Weights of a small transformer language model.
Architecture: LayerNorm before each block, learned and rotary positions, biases, tied embeddings.
Training: a variant of SOAP for these matrices, 3837 steps.
Each number is 128 + 32 x the weight over the matrix's rms, rounded and kept within 0 to 255. Layers, rows and columns count from 0.

# layer 3 attention key, 32x96, rms 0.166, rows 0-31, columns 0-95
[[109 122 120  98  99 118 131 155 126 111 141 164  95 161 136 131 105 122 126 126 149 100 133 129 136 120 118 114 121 128 171 142 146 142 127 139 124 109 152 119 117 127  86 138 110 140 145 155 132 141 137 102 149 128 142 134 110 131 169 111 141 109 126 125 147 114 130 114 164 116 169 136 107 114 146 143 114 103 103 120 139 122 125 137 133 129 139 142 116 146  94 158 162 113 149 129]
 [126 125 122 134 142  83 155 156 118 140 121 117 141 138  69  94 147 149 134 108 146  97 115 107 132 154 150 127 144 114 133 158 156 124 144 121 134 177 154 102 132  79  97 152 111 138 170 135 158 121 140  91 114 110 102 127 114 112 123 124 144  96 121 155 162 140 127 121 137 135 114 143 113 119 155 128 146 132 153 120 128 124 124 150 133 113 139 117 148 129  93 108 127  81 114 130]
 [138 133 135 155 141 148 139 138 104 129  97 149 116 131 129 127 120 160 124 135 148 155 122 123 178 154 148 157 137 119  83 127 126 105 153 152 111 113 107 131 108 143 106 120 122 154 127  94 133  99 128 105  93  94 110 119 144 140 150 145 147 115 112 127 143 123 121 154 119 185 100 122  68 165  52 117 114 145  98 164 125 139 125 104 118 127  92 142 139 145 150 125 109 163 105 125]
 [154 128 107 110 108  68 116 129 155 134 128 125 113 126 141 143  83 121 110 130 135 147 137 127 129 118 130 130 138 158 121 112 108 141 107 136 169 117 129 132 125 133 165 144 134 140 130 112 124 112 128 130 178 162 177 140 132 125 138 116 137  98 130 143  87  95 106 125  93  90 115 132 112 151 157 110 114 163 148  97 130 105  73 158 110 179 160  91 100 118 133 162 149 139 117 155]
 [117 116 144 132 137 112 187 122  97 129 129 152 106 147 134 109 113 153  98 112 146 136 132 114 157 180 133 131 132 110 138 117 155 110 167 122 124 122 106 108 130 148 121 148 108 137 142  88  98 149 119 114 125  97 131  59 170 108 140 155  89  91 120 140 147 154 140 132 104 141 122 151 101 146 111 145 136 111 156 137 145 158 159 103 115 148  92 111 134 114 189 106  98 107 120 127]
 [143 108 103 149 136 119 172 117 105 143 134 134 143  94 142  88 120 130 144 137 125 129 124  73 154 119 194 171 193 149  97 113 131  60 153 114 107 122 135 132  85 163 127  86 106 111 137 117 113 111 114 146 116 137  69 108 120 137 109 120 146 137 118 115 109  96 130 132 123 143  95 107 134 133 114 143 103 137 113 156 182 164 127 185  82 131 114 103 112 141 121 129 153 134 124 132]
 [146 153 161 100 111  99 128  93 113 144 151 133  92 159  88 110 143 136 156 174 144 164 163 154 120 193 126 116  91 120 139 130 170 147 102 130 180 142  81 131 149  76 108 156 117 160 143 118 136 136 133 174 113 127 162 150 120 107 118 139 111 115 110 128 182 159 136  90 104 136 160 125 127 135 196  68 157 129 132 116  61  75 112 104 143 149 150 127 139 107  79 116 120  96 112  95]
 [162 173 147 135 135 106 102 142 116  86 154 134 124 121 112 107 177 114 124 124 138  94 177  88 191 131 166 155 149 154 131 132 140 156 146 142 146 148 130 118 113  69 117 118 121 136 159 135 109  81  98 137 153 157 108 156  73 136 125  86 145  88 129 150 101 129  69 105 144 139  71 130 139 121 180 130 200 170 135 114 123 116 103 120  95 122 166 134 127 147 113 148 122 107 106  80]
 [151 119 128 188 176 131  94 140  72 115 150 125 119 121 167  83 120 178 157  97 124 139 174 105 110 117 170 111 151 153 129 136 131  73 115 152 166 144  97 167  74 136 126 118  85 145 136  81 149 120 140 141 123 178 124  93 108  95 140 118  74  97 121 203  83 120  98 122  88 181  82 138 115 166 138 135 105 161 174 128 131 119 105 134 149 142 151  85 134 147 121  95 151 124 104  89]
 [133 179 126 123 125 132 134 142  78 141 128 105 183 101 124 111 127 141 133 137 101 130 165  97 103 111 173 102 149 141 123 145 123 110  87 134 130 150 142 139 139 140 147 132 131 127 146 134 151 131 157 134 109 165 195 145 106 117 109 105 124 146 127  83  98 133  73 123 144 135  86 141 150 139 104 122 129 150 142 157 129 107 118 125 111  92 106  95 121 206 153 165 129  91 105 139]
 [142 110 138 149 146  96 129 142 107  89 117 156 117 121 134  61  99  95 147 127 128 118 140 140 158 150 112 103 180 191 108  82 131  89  63  78 126 164 115 119 112 112 104 121  94 140 122 117 124 103 114 138 125 179 133 126 121 107 140 117  88 106 161 151 123 142 138  85 120 154 111 152 120 172  91 122 116 157 158 135 136 122 113 135 120 160 108 112 154  97 136 120 160 113 149 138]
 [ 83 163 136  77  92  93 190 108 203 198 171 125 119  93  97 126 108 121 163 103 109 152  59 127 151 142 164 227  99 113 100 110 119 120 167  91 176 126 150 103  90 188 159 152 181  95  64  79 137 185  76 190 100  34  53 155 255 200  91  87 146 119  38 106  66 111 134 143  92 160 155  77 130  96  90 125 117 127 119  71 103 194 118 132 169 152  96 184  59 136 167 179  78 136 130 153]
 [159 120 165 143 164 109  99 133  87  76 200  71 160  86 117 127 165 147 154 138 136 153 175  80 117 138 127 111  91 125 121 109 101 141 113 137  94 160  88  82 128 104 141 149 131 194 121 133  99  99 154 113  90 110 129 123 175 125  81 128 186 115 137 130  96  95 108  79 167  86 149 139 206 123 146 143 145 229 101 169  78 112 160 167 115 118  61 170 154 113 149 142 147 138 135 187]
 [180 123 163 204 154 180 149 150  97 157 118 139 122 108 203 118 117 186 107  87 129 144 108  88 118 140 151 154 123 179 161  89 125 130 219 128 150  88 149 162 116 126 109  96  87  91  96 104  95 138 122 122 147 142  38 108 193 170 136 167  84 104 154 167 138  52 124 118 123 181 136 157 134 157 126 100  77 147 162 121 128 144 166  64 108 166 186  84  64 106  54 101 112 202  90 176]
 [191  75 110 143 144 141 136 120  92 154 191 146 155 112  92 188 120 122 150  82  68 130 118 122  94 169 149 114 144  65 107 133 115 158 212 162 153 144 116 159  97 124 146 169 143 127 173 186 101 142 105 159 120  92  93  56 141 135 111 136 146 138  67  88 139 159 105  96  57 134  81 127  97  93 133 144  88 103  85  84 163 155 135 138 121 161 130  58  98  97 110  82 199 152 176 118]
 [166  81 146 144 153 115 163 109  78 130  96 142 173 118 173 101 102 103 138 136  39 152 108 121 122 108 201 128 125 172 112  90 149 157 126 118 168 109  91 130 115 133 171 159 127 118 157  94  85 126  51 121 114 154 228 114 206 155 137 154 103 111 128 123  59  93 129 150 100  78 124 165  78 133 142 131  67 141 133  97 113 111 180 168 170 153 136 136 115 132 107 162  86 101 134  58]
 [166 142 136 146 100 115 116  84 146 166  98 106  81 129 132 161 125  89 131 135 127  92 128 119 100 163 160 105 143 107 112 163 129 164 186  71 135 149 116  90 218 105 191 149  87 124 136 157 137 176 149 134 130 133 136 107 132 154 129 159 115 121 182 147 143 120 111 141  75  55 141 132 150 103 104 146 105  57  38 101 143 167 145 115 112 158 138 127  86  63  43  66 106 165  89 136]
 [148 136 135 104 157 189 124 193 192 148  80  89  52 148 123 128 122  93 158 120 149 143 156 102  62 152 156 126 198 198 133 112  86 115  93 172 103 117 123  52 188 171 104  94 139 139 136 142 110 101  63 113  68  89 154 118  58 140 121 105 165 147 123 121 158 197 169  55 115 149 124 188 112 124  66 154 151  44 114 107 180 186 139 117 139 121 179 141 183  36 138 128  82 156 121  77]
 [138 136 126  84  99  95  94 127 138 168  60 121 146 106 119 139  54 132 145  80  81 135 147 137 122  88 143  72  92 198 117 155 102 159 106  76 105 135 116 200 149 175 132 144  96 106 124 197 171 248 127  65  78 172 186 170  82 125 152 124 120 151 133 147  86  64 126 133 137 125 150 110  99 104 176 115 157 142 115 102 170  89 121 108 138 106 139 162 148 175 145 128 122 129 122 170]
 [196 121 143 182 124 113 156 156 121  76 115  78 113 149  91  80 111 120 145 160 154  87 164 102 129 177 138 136 186 168 140  88 114 115 180 133  67  75 141 111 179 129  94 111 152  96 118  75 102 126 112 193  98 100 130 210  87 154 112 127 102 151 158 150 132 111 127 100  92 184  56  92  57 133 102 177 102 175 100 211 104 125 144 124  82 110  54 138 168 144 194 117 143 193 167 135]
 [ 54 143 182  85 129 142 127 144  84 114 217 127 162 101 121  63 104 175 152 167  58 160  94 186 156  90 125 143 115 110 102 128 116 155  91  91 110 145 138 103 187 120 131 104  81 107 117 131 131  62  85 161 111 169  98 138 153 114  79 145 143 114 113 132 222 162  80 108 157  90 118 129 165 143 157 201 148  53 154 154  69 130 135 143 135 111 148 106  95  38 133 107 166 128 215 144]
 [158 180 138 151 124 133 113 125 168  71 107 106 146  19 190 129 174 154 142 134 102 128 175  98 176 119 118 159  98 156 125 161  99  74 115  98 131 111 130 120 116 134  91 108 138 133 117 117  75 190 140 111 107  70 148 152 111 128 134  79 176 117 131 121  53 135  96 136 169 131 150 132 111 124 124 154 139 114 117 137 152 168  99 144 112 113 108 102 157 135 223  72 150 119 170 131]
 [146 171 165 131 119 133 124 131 115 121 134  89 178 123 209 120 169 129 119 113 115 140 141 124  99 167 123  78 130 138 130 139  58 186  81 111 115 116 121  89 210 106 125 124 153 136 128 160 130 160 146 128 136 152 158 129 152 116  87 131 144  55 125 139 117 129 110 177 111 137 154 123 137  74 133  82 135  73 149 118 122 135 146 100 150 114 146 116  74 131 141 123  47 118 150 130]
 [147 104 120 108 157 182 141 126 170 138  79  62 146  98   7 124 152 118 124 158 179 144 116  64 119 136 111 171 143 126 100 203  61 118 138 161 136 116 142 166  17 178 180  94 168 179 100 137  81 121 107  66 155 116 145  88 121 127 151 166  24 122 121 148 173 178 142 108  78  38 103 144 218 123 166 129  89 165 160 117 115 125  96 112 135 158 145 164 149 130 163 135  81  91 157 117]
 [145 105 174  79 123 146 146 181 132 115 144 113  93 186 158 119 137 204 145 114 192 180 119 118  62 132 170 148 139  63 165 170 112  96 129 148  69  54 105 109  86 130 159 120  56 115  81  99 104 169  99 156 150 112 122  98 158  80 140 131 151 103 168  99 132 110 110 169 168 111 182 155 127 170 142 127 139 125 112 146 127 114 135 144  30 147  99  59 127  71 111  89 174 133  89  44]
 [154  88 107 142 109 108 100 120 153 103 196 169 130  87  80 126 138 148 125  78 139  89 164 114  93 143 160  63  79  86 156 105 124 112 152 115 120 133 102 165 176 117  72 128 128 123 239  89 129 160 163 120 170 159  84 179 156 101 175  78 157 104 144 136 116 123  57  80 146 184 172 162 118 175 157 211 107 140 111 107 110 160 133 141 152 167  79  55 122  67 123  93 143 194 172  96]
 [135  83 128 176  97 114 120 176 117 101 119 127  96 125 146  99 127  77 122 101 108 127 145 125 140 174 132 131 140 140 138 147  67 143 130 111 158 196 132 142 114 123 128 168 108 174  81 107  54 135  86  88 179 101 112  71 143 135 113 161  93 160 145  86 121 113 137 208 128  94 125 118 128 104 115 123 106 175 125 172 157 152 167 148 117 143  90 141 110 122 201 153 139 173 118 164]
 [119 160 110 104 103 106 127 159 182  42  99  62 136 159 137 121 168 155 126 118 110 135 138 137 121 114 140 173 141  58  88 104  94 133 163 149 135  91 165 124 230 155 145 130  83  87 117 138 167 156 136 127 113 114 153 164 118 137 121 124 195 138 174  76  86  24  91 139 139 125 191 128 207 122 166 109  48 144  58 108  70 155  69 169 103 155 102  99 110 185  79 171 169 177 116 110]
 [132  63 118 139 135 181  79 111 100 134 127 134 206 155 177  80 184 128 136 130  66 114 164 157 109 130 167 126 132 142 136 160 145 127 109 117 113  84 106 135 138 149 160  87 110 204 104 149 133 164 122  51 104 184 121 107 100 143 113 136 148  96 171 135  58 123 174 155 151  99  59 156 106 182 143 157  88 167 108 138 138 149 185 173 146 108 125  87 143  58 130 100 168 161 135  81]
 [160  22 136  70 110  80 146 147 145 186 141 136  79  78  95 199 185 165 107 166 157 114 128 137 120  98 103 177  98  59 132 140 182  68 134 113 151  71  95 105 115 132 146  92 153 177 184 146 114 176  66 116 120 110 130 123 141 118 202 127  79 161 179 110 159  62 116 148 136 125 170 150 119  86 175  93 109 185 145 112 132 130 130  61 182  94  94 185 150 197  87 138  66  76 109 118]
 [125 125 110 110 139 255 123 127 123 141 130 160 158 145 209  98 124  94 130  59 174 207 130 205 179 135  88 158 121 146 100 194  48 125  67 143 144  70 159 113  83 134 112 116  56 144  70 188  93 163  77  83 161 193  71 101 127 110 180 106 123 140 143  79  82 119 161 146 163 140  60 103  91 197  33 113  97  53 123 101 163 187  67  71 130 214 119  89 139 167 131 112 134 137 130  98]
 [199 123 133 155 172 139 121 135 126  42 155  89 155  86 114  96 117 170 158 132 126 183 162 101 146 107 110 125  88  77  94  93 175 123 156 140  87 187 137 118 103 101 107 145 129 155 141  95 143 114 143  78 173  70 154 102 143 138 109 101 134 100 174 186 148  96 102 118 104 179 118 138 224 123 157  59  48 119 162 185 136 131 111  96 143  98 102  75 144 148 150 141 140 142  69 152]]